config.toml
hidden_size = 96
intermediate_size = 256
beta1 = 0.95
dataset = "wikipedia_en"
Each number is 128 + 32 x the weight over its row's rms, rounded and kept within 0 to 255. Layers, rows and columns count from 0. The size above them is the row's rms in percent of the matrix's.

# layer 8 attention output (transposed), 64x96, rms 0.18, rows 13-31,44-63, columns 0-95
size [ 82  89  81  90 107  82  86  84 116  84  98 114  95  87  81  92 119  88  88 115 109  96 111 105  97 116 101 109 105 110 100  95 103 106 108 111  90 108 100]
[[111  97 180 108  82 154  71 145  91 135 138  79 155 128 121 142  83 124 123 196 183 122 147 109 113 135 173 120 161 116 123 138 139 139  68 135  97 137  95  71 144 146 107 173 113 120 144 111 116 101 120 152  46 171 141 166 203 121  99 109 129 161 176 117 149 176 103 154 119 118 122 163  55 170 157 150 170  56  97 105 119 118 180 113 185 114  99  83 113 122 123 113 115 145 129 151]
 [100 188  72 168 117 170 139 116  95 124 142 169 103 172 112  19 105 137 128 128 112  92 133 168  91  95 134 143 133 114 100 113 126 175 158  87 153 135 141 125 175 136 156 148 133  95 131 139 161 116 163 150 119 119 195 160 124 134  94 120 143 138 129 118 105 134 145  99  90  48 169 142 113 156 150  72 147 210 107 142 164 139 162 124 148  88 157 149 151 212 130  75 122 150 137 148]
 [144 179 164 142 160  88  63 122 104  61 130  98 154 143 201 143 124 116 172  85 144 142 123 130  80 117 123 129 127 142  92 103 120 165 162  85  94 107 104 149  62 167  77 120 106 121  95  48 127 177 150 159 142 170 143 124 111 151 143 134 127 131 113 110  97  56 153 138 107 128 122 102 164 163 124 143  75 166 110  63 132 132  85 123 131 114 112  98 185  96 158 183 129 106 179 146]
 [128 157 108 189 157  92 167 109 193  82 104 143 147  65 173 151 167 109 144 134 113 123 105 158  95 127 122  98 112 143 141 156 146 132 102  77 132 108  78 159 100 170 129 154 118 170 159 182 120 112 101 131  86 107 180  95 127 143 100 128 104 174 135 167 142 100 111  99 166  88 127 150  72 131 142 192 146 102  93 148 150 123 221 139  82 114 185 165 169 101 140 190 151 110 119 132]
 [ 80  83 164 147 106 157 116  94 121 143 132  76 101 156  87 135 125 127 179 131 152 177 184 169 121  75 133 152 125  91 118 122 130 164  93 152 191 121 131 129 150 110 103 134 135 138  53 125 122 131 201  59 115 103 164 171 131 169 158  67 174  96 113 107 165 100 116 124  79 119 156 123 111 170 142 147 135 138  71 127 102 173 138  71 130 121 127 140 139 107  92 184  80 154 152 185]
 [107  95  43  88 128 200 158 136  98 155 109 142 165  93 101 142 127 162  75 129 159 135 172  83 108 175  99 127 194 133 144 125 112 109  97 118 146 137 196  99 128 177 163 153 142 107 152 139 136 131  86 143 178  74 132 109 112 124 118 127 176 136 129 153  71 109  95 110 151 109 126 119 104 174 131 167 134 141 166 164 136 118  92  67 225 157 138 111 144 120 109 176 114 155 171 134]
 [147 169 102 136 125  60 136 123 119 162 177 151 133 117 125 200 125 103 172 100 101 134  95 152 128 154  31  97 149 163 161 140 136  75 139 131 155 165 176 114 155 100  99  95 135 157 145 133 148 139 167 157 139 154 127 121 125  75 118 130  87 140  99  96 118 114  82 135 199 173 124  85 141  47 135 102 137 123 144  81 140 158 114  46 187 110 104 154 106 136 107 171 158 102 123 123]
 [121 101 144 131 147 157 135 145 183 135 178  87 134 110 143 129 110  63 165 152 101 156 133 121 157 161  66 138  84 128 121  99 157 150 145 158 101 115 140 176 111 161 121  88  78  75 121  79 172 163 136 123 125 149  93 170  83 161 100 122  89 207 110  40 190 133  93 138 105 140 100  88 121 163 118 142 136 154 171  96 137 158 124 144 170 144 161  89 101 131  95 147 109 168 183 169]
 [118 134  77 175 178 171  94 113 108 130 105  66 147  89 143  71 166 115 109  98 177 168 156 116 162 138 108 166 186  99 130 109 121 150 159  93 179 113 117 146 133 113 120 101  96 138 128 176 134 152 158  92  83 100 146 175 228 116 135 127  94 121  98  84 103 142 136  89 122  86 130 145 154 185 146 120 109  97 180 114  98  79 157  79 165 113 138  91 142  94 123 126  88 154 172 158]
 [123 100  72 154 160 123  76 144 121 134 123 107 135 151 112 187 133 121  85 172  82 125 143 149  85 136  97  98 121 101 150  84  99  73  96 116 161  84 112 111 164 116  97 140 105 107 164  69  70 129 100 170 118 126 174 138 126 145  47  92 135 171 113 168 128 114 139 128 127 166 113  94 120  96  97 187 160 111 152  84 110  53 208  88 154 152 152 149 115 169 109 123 149 147  78 129]
 [114  57 150 122 144  92 122 182  96 139 124 129 156 166 140 106 114 125 107 211 151  90 154 105 116 118 118  99  98 178 160 182 139 123  83 118 128 140 124  76 110  93 101  83 104 199 144 112  92  93 115 122 126 163 124 122 119 131  97 171  94 130 154 177 148  90 165 105 136  80 199 125 143 112 166  90 175 101 183 153 130  92 141  82 108 115 121 157 138 195 130 120  59 171 102 132]
 [153 120 156 113  88 135 130 102  86 112 109 165  95 139 144  77  91  87 113 195 125 141 134  78 185 150 168  85  95 116  94  91  96 139  89 148  75 121  96 108 138 129 132 157 127 117 104  96 173  91 135 151 157 157 163  91  64 181 119 105 177 139 168 124 155 101 102  83 100 139 197 116 127 139 140 186 130  71  93 135 142 150 161  87 128  65 124 118 157 125 113 185 160 120  99 187]
 [129  71 133 145 131 102 135 160 181 221 140 153 117  80 163 116 123 157 160 124 171 154 177 203 124 108 107 114 104 151 180 141  90 121 163 175  52 164 169  80 155 131 141 120 102 200 124 182 149 130 145  81 141 128 168 115 144 139 181 158 105 149 157 137 138 120 111 155 111 133 179 134 117 118 125  91 117 116 158 114 128  90 121 148  82  96 124 152  88 167 101  77 131  94 105  86]
 [163  98 103 134 100 124 153 127 121 164 175 126 128 113 153 112  55 176  77 110 146 126 132 122 167 143 118 123 128  43 121 114 172  77  80 149 152  56 140 120 184 153 120 103  92 107 120 151 136 155 104  99 130  99 142 102 125 170 104 106 141 163 137 127 125 116 131 149 223 111 140 148  84 117 108 154 152 117 133 155 135 136 109 140  95  88 147 139  82 126  99 184 152  11 105 163]
 [115 153  98 103 110 139 176  92 119 123 144 161 154 140 147 186 124 119  88 122  71 189 113 114  81 145 140 138 162 163 140  79 131 110 157 113 145  74 116 189 148  68 112 111 157 127 132  60 132 158 105 111 120 175 209  81 152 126 153 129 171 104 158 157 134 179 127 115 147  81  66 105 139 186 135 132  76 135 122 136  89 159 118 102 121  73 145 151 171 112 162 118 136 188 162  94]
 [ 99 190 110 135 150 114 134  88 135 137 100 120 116 166 116 162 129 137  84 129 102 196  89 154 102  91 180 121 130 151 127 129 169 138 135 103 196 124 139 132 162  82  83 145 139 185 146 117  79 137 130 124  73 138 107 152 145 115 119 162 143  56 162 109 151 147 113 118 148 131 123 108 148  40 177 119 180 139  96  95 114 137 157 140 108  94  99 106  72  59 195 162 162  97  75 139]
 [134 137 132 135  91 137 117  53 172  65 196 142 114 139 138 130  97 192 160  89 128 145 109 122 107 201  92 128  80 169 116 170 155 159 112  96 109 162 126 176 134 136 109  83 119  78 136 121 142 169 159 126 171 112 111 159 101 126 114 142 196 129 105  80  92 125 134 131  90 167 115 188 150 162 142 123 132 120 170  76 168  64  94 177 142 117 118 161 187 145 121 160 141 129 164 145]
 [ 91 160 107  85 176 152 138 187 127 147 119 152 108 156  91 141 168  92  85 146 110 161 169 143 133 106  89 150 118 150 130  80 138 101 159 137 129 132 139 134  93 152 213 133 119 121 118 140  86 115 115 148 178 110 110 109 165 142 110 128 133 162 143 125  98 149 105 148 181  90 126 150 131 130 106 148 149 156 125 176 126  81 136 116 189 191 173 122 119 142 109 255 113 203 177 139]
 [135 176 142 117  86 144  93 107  89 145 140 178 114 152 130 131  97 134  62 127 151  85 153  78 155 200 103 113 138 126 103 118 114  85 121 134 154 148 159 106 144 126 189 100  94 134 128 109 149 138 113 174  89  57  78 126  95 102  92 160 100 188 178 100 151 156 179  98  87 152 171 140 135 203 135 155 144 114 119 195 130 180 168 124 106 131 130 136 132 150 165 162 178 165  98 141]
 [ 78  90 131 177 139 119 135 136 165 142  98 178 185 124 173 103  96 173 112 118 138 176 166 137  74 130  63 137 103 110 171 106 106 120 141 131 111 142 146 125 108 139 129 134 128 122 161 172 155 125 125  95 173 176 174  97 130 186 117  90  56 126  91 154  96 125 122 153 161 131 109  86 196 100 142 113 150 109 138 141 110 193 108 150  39 124 137  57 115 126 120  65 101  94 123 136]
 [151 147  81 186 132 101 153  86  88 116 152 161 111  80 140  85 108 109 118 134 132 165 128 112 135 146  72 101 141 134 123  72  99 126 150 135 122 121 117 120 132 147 160  94 136 128  81 117 168 163 157 153 126 144  79 124 104 172  74 144 181 213  73 133 107 137  99 148 145 113 144 124 163 138  96 153 139 137  28 162 148 172 111  98  80 121 142 108  81  56 120 215 139 119 134 135]
 [ 84 132 154  88 170 165  59 106 180 185 104 141 101 128 110 119 156 139 108 103 135 162 104  87 121 142  98  89 159 148  86 176 114 115 163 127 107 144  85 180 161 166 121 158 122  47 190 145 100 162 145  88 156 146  91 116  79 134 120 122 186  81 145 137 141 114  93 127 130 155 128 129 201 113 107 133 126 139  97 125 184  75  82 178  98 162 111 116  78 139  86 130 131 112 131 167]
 [132  69 168  60  40 136 157 126 133 142 170  93 123 109  97 151 127 109 135 186 155 109 108 133 118  95 117 138 152 117 135  72  89 108 131 153 119 182 124 126 153 184 126 178 128 106 123 176 102 113  60 140 112 165 114 135 105 107  63 135 108 175 159  80 105 173 141 141 117 175 124 167  95 107 129 139 106 113  40 121 103 128 160 130 128 182 143 154 103  64  83 108 142 156 104 126]
 [119 123 107  75 101 162 124 147  94 110 116 141 165 144  78  46 116 116 141 143  97  90 168 143 131 122 153 135 157  87  93 163 116 150 109 218 109 140 179  80 127 123  72 118 171 168 134  67 119 121 110 108 161 153  68 151 163 105 109 116 159 108 136 162 158 122 187 134  70 144 155 113 174 120 154 143 105 190 132 130  68 149 116  87  93  60 109 113  96 143 122 118 148 135 125  78]
 [155 133  93 140 103 122 140 111 133 165 100 164 126  93 159 134 107 135 111  84 103  80  53  99 113 185 146 104 102 126  83 112 134 111 126 130 111 106 112 147 125 120 170 110 110 120 119 149 201 177  56 167 159 127  90  63 105  79 122 125 139 108 122 136 119  91 118 114 132  95  91 149 132  99 176 110 186 140 152  87  98 170  98 168  79 130 178 114  84 169 107  72 131  87  53  85]
 [149 170 160 125 109 160  78 102 123 120  90  93 134 138 134  83 184 146 139 116 111 125 100 150  60 147 148  88 103  95 152 114  69 144 166 153 103 107 120 128 189 117 121 175 145 144 107 134 152 148 103  85 126 118 123 104 104 122 162 158 105 136 152 125 161 125 105  97 138  78 169 117 164 152 151  99 124 203 101 134 124 122  99 162 142 127 181 169 107 160  92  48  89 183  33  74]
 [ 84 134 155  86 108 115  93  88 179 159 141 148 130 159 155 112  72 155 152 101 169 112 152  91 100 140 124 130 125  89 130 194 168 179 133 110  72 146 157 153 148 118 163 121 134 114 143 113 110 126  72 111 106  97  67 165  87 102  94 126 166 169 131 134 165 145 141 104 137 102 171 230 137 167 137 125 149 105 103 161 159  94 120 120  93 132 132  98 169  43 101  91  88 153 172 119]
 [121 151  83 152 119 127 130 127 158  91  86 166 135 148 135  55 127 169  59 109 101 117  95  98 124 135 107 113 147 122 131 165  74  97  94 102 135  81  82 104 118  98 160 170 146 174 117 154  84 161  84 166 121 129  93  80 184  99 161 149 120  93  99 138 125 145 181 147 147 112 108 138 153 129 118 137  98 114 156 123 102  22 145 103 100 146 117 123 176 170  76  54 142 117 110  84]
 [ 76 110 147 102  99  96 163 165 144 137 174 148  97 134  93  80  75  88 105 174 130 115 152 115 127  95 130 119  88 147 117 151 196 126  64 105 112 128 133 117 177 122 168 115 150 111 110 126  66  91 120 149 104 124 141  92 121 150 105 101 141 118 158 148 108  77  87 146 206 100  83 152 136 107  68 122  98 187 114 164 167 112  75 148 162 122 103 177 131 133 109 194 101  77 179 139]
 [131 165 148 134 140 154 124 112 171 129 139 141 134 124 116 113 165  96 115 117 165 143 118  75 175 153 151 113 118 159  90  59 115 159 185 135 117 147 107  96 120 178 116 118 151 136  24 145 147 124 114 149 121 126 173 118 154 162 148 143  38  77 156  73 105 144 133 142  72  96 134 157 165  63 153 103 128 126 146 157  96 127 109 178 130 134 136  40 145 119 149  96 114 139 146  56]
 [123 135 106  84  94 156 202 121 115 120 109 124 178  91 145 145 130 162  86 144 135  91 119 125 127 163  83  79 118 114 147 148 102 137  98 128 175  76 117 155  87 150 131 150 140  73 153 143  90 102 156  80 164 122 140 184 167 139  91 165  93 203 152 140 123 125 168  73 136 113  19  93 142 143  81 131 114 133 133  84 117  85 101 113 136 152 108 107 166 128  97 190 150  93 145 113]
 [ 72 139 143 135 186 140 123 170 154 134 173 193 141 144 103 150 103 128 104 107 155 154 121 161  40 154 129 138 122 118 183 129 127 105  83 190 136 143 117 137 196 133 112 107 168 172 146 178  39  92 115  95  96 143 109 112 126 123 121 138 134 107 122  91 131  89 139 142 183 145 166 134 109 137 108 156  67 147 111 134 134 184 118 154  66 119  88 195 186 125 131 132 103 108  93 118]
 [157 106 112  76 125 167 131  73 157 135 180 146  56 141 101 153 132 119  51 148 110  85 151 128 147 104 180 136 177 157 159 115  82 179 127 111 145 100  85 152 134 138 112 148 147 126 111 139  92 131 142 166  40 169 116  28  85 117 172 114 106  84 114  66 125 158  88 117 128 112 139 157 161 167 137 194 168 110 120 101 116 137 122 117 121 139 142 149  94 101 132 101 121 137 141 101]
 [ 69 122 104 170  65 156 133  80 119 141  62 115 104 129  82  73 171 106 164 151  92 148 124 143 121 122  91 164 171 149 153  96 126 168 145 146 116 213 105 180 145 126 138 125  65 138 104 191 113 142 126 163 120 155  79 135  51 149 118 143 140 112 133 121 101 124 173 120 116 133  64 108 144 126  96 147 131 126 148 143 132 115 173 158 100  67 150  99 153 181 109 192 112  92 139 118]
 [111 157  83 158 122 148  53  96  76 171 139 125 181 125 137  82 120 162 155 126 134  81 121 155  98  78 107  86 119 102 137 146  79 103 115 158 190 124 167 142 164 172  78 170 101 118 132 167 128 101 153 134 154 152 100  90 146 136 135 177 132  96 163 185 125 125 163  86 135 172 114 136 121 152 107 156 146 106 100 128 185  94 116 105 168 180 141 125 100 151 114  25  93 123 160 117]
 [157  90 174  83 125 202 136  95 194 120 142 163 121  85 153 116 129 154  99 146 170 150 113 126 143 115  46 117 104 129 114 141  82  98 111 164  60 140 115  97 109 140 143 138  92 157 156 135 159 169  75  81 152 126 154  44 161  98 149  78 122 146 125 156 149  97 168 120 102 115 142 167 122 137 112 123  84 172 136 128 178 163 146 143 104  75 148 124 141 170  49 124 108 157 132 104]
 [138 167 124 170 192 172 160  66  93 159  87 149 155 117 103  69 122 105 144 131 131 120  96 170 105 132 114 152 116 133 107  74  84 145 158 117 120 124 152 111 154 156 181 110 116  94 174 140 186  73 131 124 143 141 164 111 117 190  65 131 128  84  70 125 174 143 112 102 124  90  92  91 138 169 137 128 141 123  94 143 124 174 139 135 118  97 207 102  85 172 133 164  86 173 174 121]
 [ 93 143 134 129 110 168 133 167 121 168 149  89 132 114 118 134 127 177 166 139 133  89 177 123 170 175 156 122 176 184 121 152 118 126  86  71 162 147 122 116 136 167  39 166 112  59 166 132 104 104 142 116 175 145 129  97 111 124  69 141  91 156  79 143 132  77  91 142 145 117 146 155 134 160 109 205  94 107 128 108 101 137 148 120  79 156  80 144 122 132  80 203 157 104 162 138]
 [130  64 120 187  74 154 133 153 152 125 193 121 144 158 126 127 129 185  83 148 169  76 131 116 119 116 147 213  92 104 136 106 155  78 101 147 160 141 136 143 138 137 112 131 187  52 175 146 141 190  97 136 153 198 139 138 153 169 173  39 135 110 102 160 136 105 155 168  85 128 150 143 104  98 144 135 155 110 124 123  98 104 111 111 138 146 171 142 130  82 122 110 135  98 105 138]]
# layer 8 attention value, 32x96, rms 0.183, rows 13-31, columns 0-95
size [ 91  97  96  90 102 105  92  92 131 105  97 107 107  93  89  94 110 109  86]
[[106  76 103  48 132 147  92 119 143 101 170 116 110 157 175 127  67 127 154 115 148  89 144  71 106 143 151 125 138 115 146  72  93 114  85 128  93 100 108  97 116 155 143 118 111  74 119 142 120 153 112 138 120 134  92 180 150 127 172  88 119 153 107 211 135 131 166  92 131 184  91 104 144 186 155 103  91  90 153  63 106 160  98 120 142 138 155 107 102 159 117 215 104 146 100 159]
 [138 127 125 146 139 100 177 108 122  28 119 168 104 205 168 103 157 150 100  70  70  92 125 174  84 100  79  98 126 159 152 130  98 146 162 128 192 146 140 175 143 155 102 124 170 121 134 111 127 172 137 125 148 140 137 135 136 122 132 141 119  96 126 199  68  89 173 166 122 127 112 119 119 172 175 115  96 187  81 154  96 128 171  76 144 126 129 127 160  96 147  99 162 132 139 123]
 [156 167 132 154 108 142  91 136 171  86 144 151  91 150 156 165 106  96  96 101 130 149 115 159 132  77 118 134 105  85  39 123 153 136  74  94  41 119  40 115  98  86 105 135 151 150 130 120 101 149 141 157 107 137 131 134 105 141 161 136 129 190  73 158 123 134 113  99 108 186 114 143 157 175  78 145 102  95 136 116 112 148 135 162 183 111  85 143 137 104 156 158  76  92 169  91]
 [141 144  82 118 182 137 135  85 128 188  69 137 171 107 138 130 176  83 144 117 124 115 169 166 164 115  96  72 179 114  95 102 122 124 132 148 104  77 144 164 116 143 171 126 101  69 121 119 160  98  68 163  74  88 126 110 118 194 168 113 116 150  88 144 193 121 143  92 153 160 157  68  87 172 112 161 171 122  69 126 138 122 124 159 129 126 171 156 118 103 116 170 124 121 118 172]
 [ 80 133  97 109 158 127 123  90 113 134 174 133 124 151 138 134  78  81 124 142 120 134 119 111  88 130 163 101 117 144 124  85 133 174 105 141 112 143 105 139 149 161 123  78  65 199 132 101  72 159 166 121 144 147 160 122 144 126 150 115 182  97 118 146 124 139 178 146  60 139 104  55 109 159  80 134 169 210 131  70 122  72 188  90 118 150 160 119 163 176 169 113 182 106 137 131]
 [138 159  75  91 151 110 139 176 120 122 142 157 130 151 232 131 113 137 127 158 128 172 138 120 142 107 175 152 152 117  76 133 171 148 121 107 123  95 135 152 126 142 110 151 142 115 144 175 104 109  64 175 143 118 152  91 101 143 107 125 193  86 157 162  87  68 160 119 186 105 123 113 128  96  96 192 160 186  83 118 151 107 190 103 119 160 102  59 174 100 148 159 125 142 136 133]
 [128 110 122 159 172 114 153 164 167 112  63 164  95 109 109 102 148 133 115  94 165 159 113 141  83 111  72 167 176 165 131 133 117  70  99 176 157 144 110 105  48 140 117  85  96 110 212 132 106 158 124 112 136 119 205 123  81 130 150 137 115 148 141 139 144 163 108 135 189 153  89 108 106  85  91 145 152 104 128  89  56 149 122 111 111 114  98  80 142 178 104 116 128  99 174 144]
 [131 126 185 137 134 160 161 145 129 151 119  83 153 138 213 110 155 136 141 121  56 115  79 148  79 144 139 144 111 125  88 143 131 129 166 106 149 121 133 179 101 130 129  85 139 122 130 137  68 126 149  51 111  93 156 107 142 108 116 178 153  99 138  95 132 173 133 119 144 104  93 122 157 118 160 162 124 148 140 158 178  77 141 137 153 188 102  86 115 115 154  81  13 156 175 103]
 [132 185 130 115 158 133 104 106 105  88 136 136 129 146 139  50 101  86 134 116 123 115 130 107 142 193  84 150  87 169 162  86  73 125 143 107 151 120  87 127 115 132  87  98 110 126 153 192 139 151 136 127 147 146  53 142 166  83 144 178 167 142  66 127 155 124 158 112  80 131  64 145 131 139 157 133  90 141 128 113 108 132 148  69 174 154 126 120 180  57  80 178  73 135 146 146]
 [169 138 107 146 108 110 157 148 103 181 140  55 115 101  86 178 112 165 125 103  68 203 155 132 140 122 114 123 119 132  92 146 109  94 139 141 200 116 182 166 117 133 122 117  99 123  92 168 153 156 153 113 107 126 133 119  77 104 130  44 154  87 128 156 148 168 157  97 152 111 131 148 133 140 122 130 216 172 170 188 152 122 128 147 186 114 141 104  87 111 135  70 119 141 158 163]
 [117  96  54  77 154 158  98 157 122  88 118  87  91 122  78 108 101 114 113 117 121 103 147 111 173 148 152 140 124 168 109 110 120  93 220 128 189 194 110 101  95 141 173 129 113 122  97 158  83 156  64 137  67 133 117 115 150 103 123 123  93 118 153  97 146 125 126 124 140 141 137 154 157 220 162  93 105 101  98 190 159 175 108 133 136  93 148 144 150 137 144 142  85 168 122 170]
 [125 100 161  71 180 150 110  99  81 118 122 108 103  99 140 165 107 132 125 155 133 115 132  73 136  87 133 103 161 131 175 122 125  89 112 144  96 123  48 115 134 176 185 189 101 122  73  67 107 165 136 118 135 113 155 167  77 201 173 128 161 149 151 169 128  94 184  99  93 158 142 135 175 141  79 155  85 108 136 141 125  76 142 123  77 132 125 147 177 117 138 107 172 127 171 119]
 [140 109 112 152 148 160 104  97 133 136 103 170  75 116 128 119  97 162 134 115 162 159 118 199 114 122  89 148  37 176 128 116 127  80 154 157 123 115 180 196 164 103 163 118 138  83  50 102 132 195 108  73 148 138 114 149 161 110 133 174 147  98 144  83 139 142 107 163 127 147  84 178 151 125 140 166 133 189 193 137 116  89  70 170 133 139 133  84 121 122 121 130 126 151 131 134]
 [148  66 136 145 161 181 154 139  85 157 164 145 134 123 145 103  61 149 121 123 139 115 141 145 129 105 143 122 111  57 166 120 113 102 100 176 151  66  73 165 164 113 132  89  51 140 148 147  88 107 130 152 147  75 138 169 115 124 138 113 157 155 135  60 140 119 148 153 151 167 156  42 157 154 121  84  89 183 117 124 127  92 155 115 120 142 140 101  95  84  69 185 119 156 132 124]
 [136 143 107  87 174 135 153 169 155 110  93 157 142 191  33 144 144 146 116 115  64 148  84 109 128 120 131 165 126 119 128 133  66 142 161 109  99 101  98 141 100 123 150 172 197 103 108 110 119 143 119 156 110 162 163 118 105 151 144 180 191 115 177 170 149 150  90 163 152 130 124  99 124 136 126 125 159 147 110 104 111  79 151 137 122 186  77 116 182  81 132 105 156 148 128  37]
 [186 119  82 125 162 112  97 119 141 144 149  73 114 128 117 125 126  79 114 117 164 113 120 139  87  85 104 103 126 115 167  84 146  76 124 136 161 193 128 122 114 107 154 142 109 209  89 107  83 132 117 151 143 118 156 131 116 132 130  84 155 104 106 196 170  98 111 110 148 197 140  74 119 140  97 187 185 154  94  62  71 113 157 136  90 161 156 101 100 138 180 105 156 116 174  96]
 [119 117 126 117  68 168 159 186  99  87 155 155 146 162 112  93  97 138 104 157 132 136 115 127  49 172 162 124 104 117  85 136 121  98  83  83  96 150 111 179 106 154 122  89 108 147 102 131 126 114 192 174 190  98 119  66 152 141  75 113 179 183 108 142  61 163 136 190 132 108  94 120 100 162 128 130  76 129  66  90 129 138 145 113 105 131 114 147 134 135 146 172 167 129  96 110]
 [133  54  90 134 132 138 132 127 109 136  92 138 148 156 117  94  99  82  41 165 124 107 157  94 137 169 130 154 101  90 113 172 184 118 149 132 154 169 133  61 134 146 109 198 120 105 166 145 117 158 109 183 115 106 141 194 146 159 144 211 118 149  92 158 149 118 156  99 123 108 116 108 106 172 121 117  95  93 124 149  92  81 108  99 141  82 110 115 121 104 118 197  66 155 151 131]
 [ 94 156 112 103 132 167 114  96 122 123 122 127 156 149 120 140  97 138 114 169 149  37 100 142 178 126 134 104 165 101 125 137 141 159 132 115  98 158 136 164 138 134 168 163  98 171  96  96 107 182 108 146 118 106 133 181 102 118 139 144 123 152 105 139  90 145 138  90 109 139 100 183 148  55  71  38 128 104 156 117  69 127  72  84  94 174 102 142 187 119 131 118 121 161 210 154]]
# layer 8 MLP up, 256x96, rms 0.204, rows 0-6, columns 0-95
size [ 93 105 107 101  95 100  97]
[[134 128 173  83 116 112  88 123  78 158 148 149 119 127 141 127 108 147 155 125 147 106 185  96 188 103 121 178 115 128  81 175 114  96 150 162 148 100  77 103 120 166  67 152 135 117 102  99  95 156 170 133 123  93 107 107 151 108 129 150 103 141 128 176 154  32 153 146 195 162  69 132 119  82 156 143 110 114 123 166 143  92 147 114 156 153 115 187 103 119  61 192 106 159 144 167]
 [ 80  95 122 105  82 117 102 123 142 109 141 185 166 140  81  75 161 106 143 160 132  86 161 128 143 157 177  69 198  94 122 193 117 149 112 117 103 141  98 119 119 164 119  73 124  38 152  88 112  87 158 100  95 131 124 172 166  94 120 105  94  66 138 127 194 128 115  95 159 172 103 150 116 164 111 152  74 124 130 140 143 141 134  89 112 154 106 128 169 105 176 161 157 155 133 127]
 [151  64 145  91 177 155 137 148  99 118 137  99 159 126  87 119  63  74 159 110 127 148 168 120 194 149 120  72 137 113 134 157 151  89 153 122  98 140 168 120 163 119 128 174 162 147 119 142  74 153 106 196  63 108 151 115 162 138  89 111 149 118 126  81 148 149 109 133 189 109 125  61  96 163 186  89 149 140  52 127 153  81 106 150 141 115 116 134 133 122 101 104 155 142  83  86]
 [114 139 137 240 118 117 132 105 208 198 169  96 151  96 127 159 150 108 104 129  87  82 174 128 123 109 200 111 140 104 138  90 192 138 150 136 120 168 132  78  96 149 113 133 114 119 124 168 102 143 104 135  72 110 101 158 161  76  88 142 125 148 114 157 121 183 149 137  96 116 138 118 136 146  92 148 130  98 171 165 104 154 125 178 143 126 119 111 115  49 125 127 120 118 154  69]
 [121 150 146 124 118  95  67 111  93 116 147 124 111 131 159 164 103 196 143 184 100 103 109 138 177 157 134  95 111 131 147  65 106 108  56  96 145  99 136 136 125 129 127 129 103 107  88 126 143 136 144 199 162 139 129 146 130  68 139 157 174 151 120 173 133 141 129  67 172 123 115 180 115  96 118 152 137 131 156  65 145 109 163 126 155 121 163 116  64 111  91 124 110 228 144  56]
 [207 100 187 122  78 118 134  96 156 114 138 169  72 133 146 130 102 102 132 157  74 134 132 109  94  94  98 123 130 119 181 146  93 110  85  85 199 161 107 141  40 120 142 167 104 113  80 131 168 155 122  41 119 103 101 133 111 132 143  96 101 121 129 102 110 130 100 125 162  95 111 150 166  74 141 114 173 135 175 129 129 136 110 133 133 148  80 104 154 109  88 132  96 157 192  96]
 [ 88  99  95 153 134 190 122  73 150 115 158 125 147 104 192  77 114  86 147  90  55 126 124 175 122 170 126 149  91  99 121 131 182 120 113 127 129 120 155 185 108 101  95  77 148 107 129 105 115 140  32 125 120 153  82 125 129 115 114 126 137  83 120  91 174 140 160 108 151 103 154  92 190 162 143 128 159 126 167 127 211 154 119 167 133 148 158 131  94 138 102 115 174 144 133  72]]
# layer 8 MLP down (transposed), 256x96, rms 0.207, rows 0-6, columns 0-95
size [103 110 105 102 108 110  94]
[[163 131  94 149 112 116  92 115 147 199 100 107 172 122  92  93 141 143 172 117  87 122  78 192 119 175 132 175 153 133  73 164 102 181 137  74 122 116 102 193  91 117 173 152 138 134  95  78 193 175 121 102 187 141 140 103 172 134 127  97 118 122 148  97 146 190 105 120 114 122 190 118 115 164 119 118 156 123  97 148 129 145 148 112 152  95 146  64 133 156 185 107  80 110 128 120]
 [ 90 140  71 140  63 124 123 110 162 148 140 122 185 136 135 106 115  81 217  73 129 145 159 126 150 150 110 118 149 170 154 134 133 174  87 119 131 115  84 111 152 139 129 144 158  92 101  87 127  92 161 141 149 111 138  46 118 159 121  97 117  83 165 121  80 115 135 109 215 147 155 146 187 180 100 151 133  99 125 112 127 163 122 133  67 101 141 105 107 112 101 202  77 127 123 120]
 [105  98 116  85 104 109 133  74 144 137 131 158 121  91 179  75  96 128 154 109 189  97 134 107 111 129 129 122 128 155 101 169  95  77 154 126 185 153 109 155 150 138 180 133 128 119 113 115 178 125 120 154 106 156 136   8 107 144  99 180  65 150 111 107 146 111 122 166 107 123 160 165 148 117  65 106  85  86 150 181 104  94 120 159  87 119 173  93 157  76 119 141 119 159 112  98]
 [138  92 122 199 181 139  63 170 179 143 129 127 119 169 129  92 140 155  80 143  71  97 117 190 149 128 164  77 122 108 109 168  85 145  95 152  59 102 130 149 167  56 112 120 176 107 144 130 140 116 141 131 109 131  87 165  39 139 125 142 129 165 103 190 144 144 184 102 110 117 184 163 115 137 146  69 132 148 108 118 149 100 104 147 141 142 124 123  90 161 115 166 127 114 144 139]
 [129 120 162 109 115 135 123 141 134 108  86  83 124 125  91 186 107 134  98 190 173 143 101 131 115  93  76 119 110 144  84 142 181 125 104 126  90 102 166  71 110 140 111 155  95 114 191 152 134 180 111  38 139 139 138 112 141 126  69 137 160 156 136  96 137 112 118  83 128  83  77 183  97 194 105 162  90 168  71  93 128 126 187 176 125 135 169 112 111 120 127 162 143 114 161 100]
 [133 161 117 120 103 137  75 151 128 154 170 134 166 117 124  84 146 162 100 122 143 136 150 113  85  88 149 128 146  98 122 192 164  84  94 129 115 103 112 105  87 193 152 157  92 143 139  93 192  90 116 202 145 110  94 183 119 143 130  94  76 147 146 109 104 171 133 156 101 128 159  77 109  77 117 131  95 149 187 140 132 124 183  90 110 170 197 101 133 144 106 121 160 134  73 196]
 [180 111 137 127 105 148 143 170 135  71  82 131 129  96 168 129 126 168 151 150 138  98 156 130 148  90 179 146 164 145 124 123 122 103 101 155  97 128 118  37 134 168 135 151 154 187  64 116 114 129 154 135 143 199 142 160 109 148  99 152 115 143 105 203 178 174 121 161 163 130 121 120  88 119 105 118 119  36 131 146 139 166 106 109 173 170 135  99 164 133 173  53 137 109 138 143]]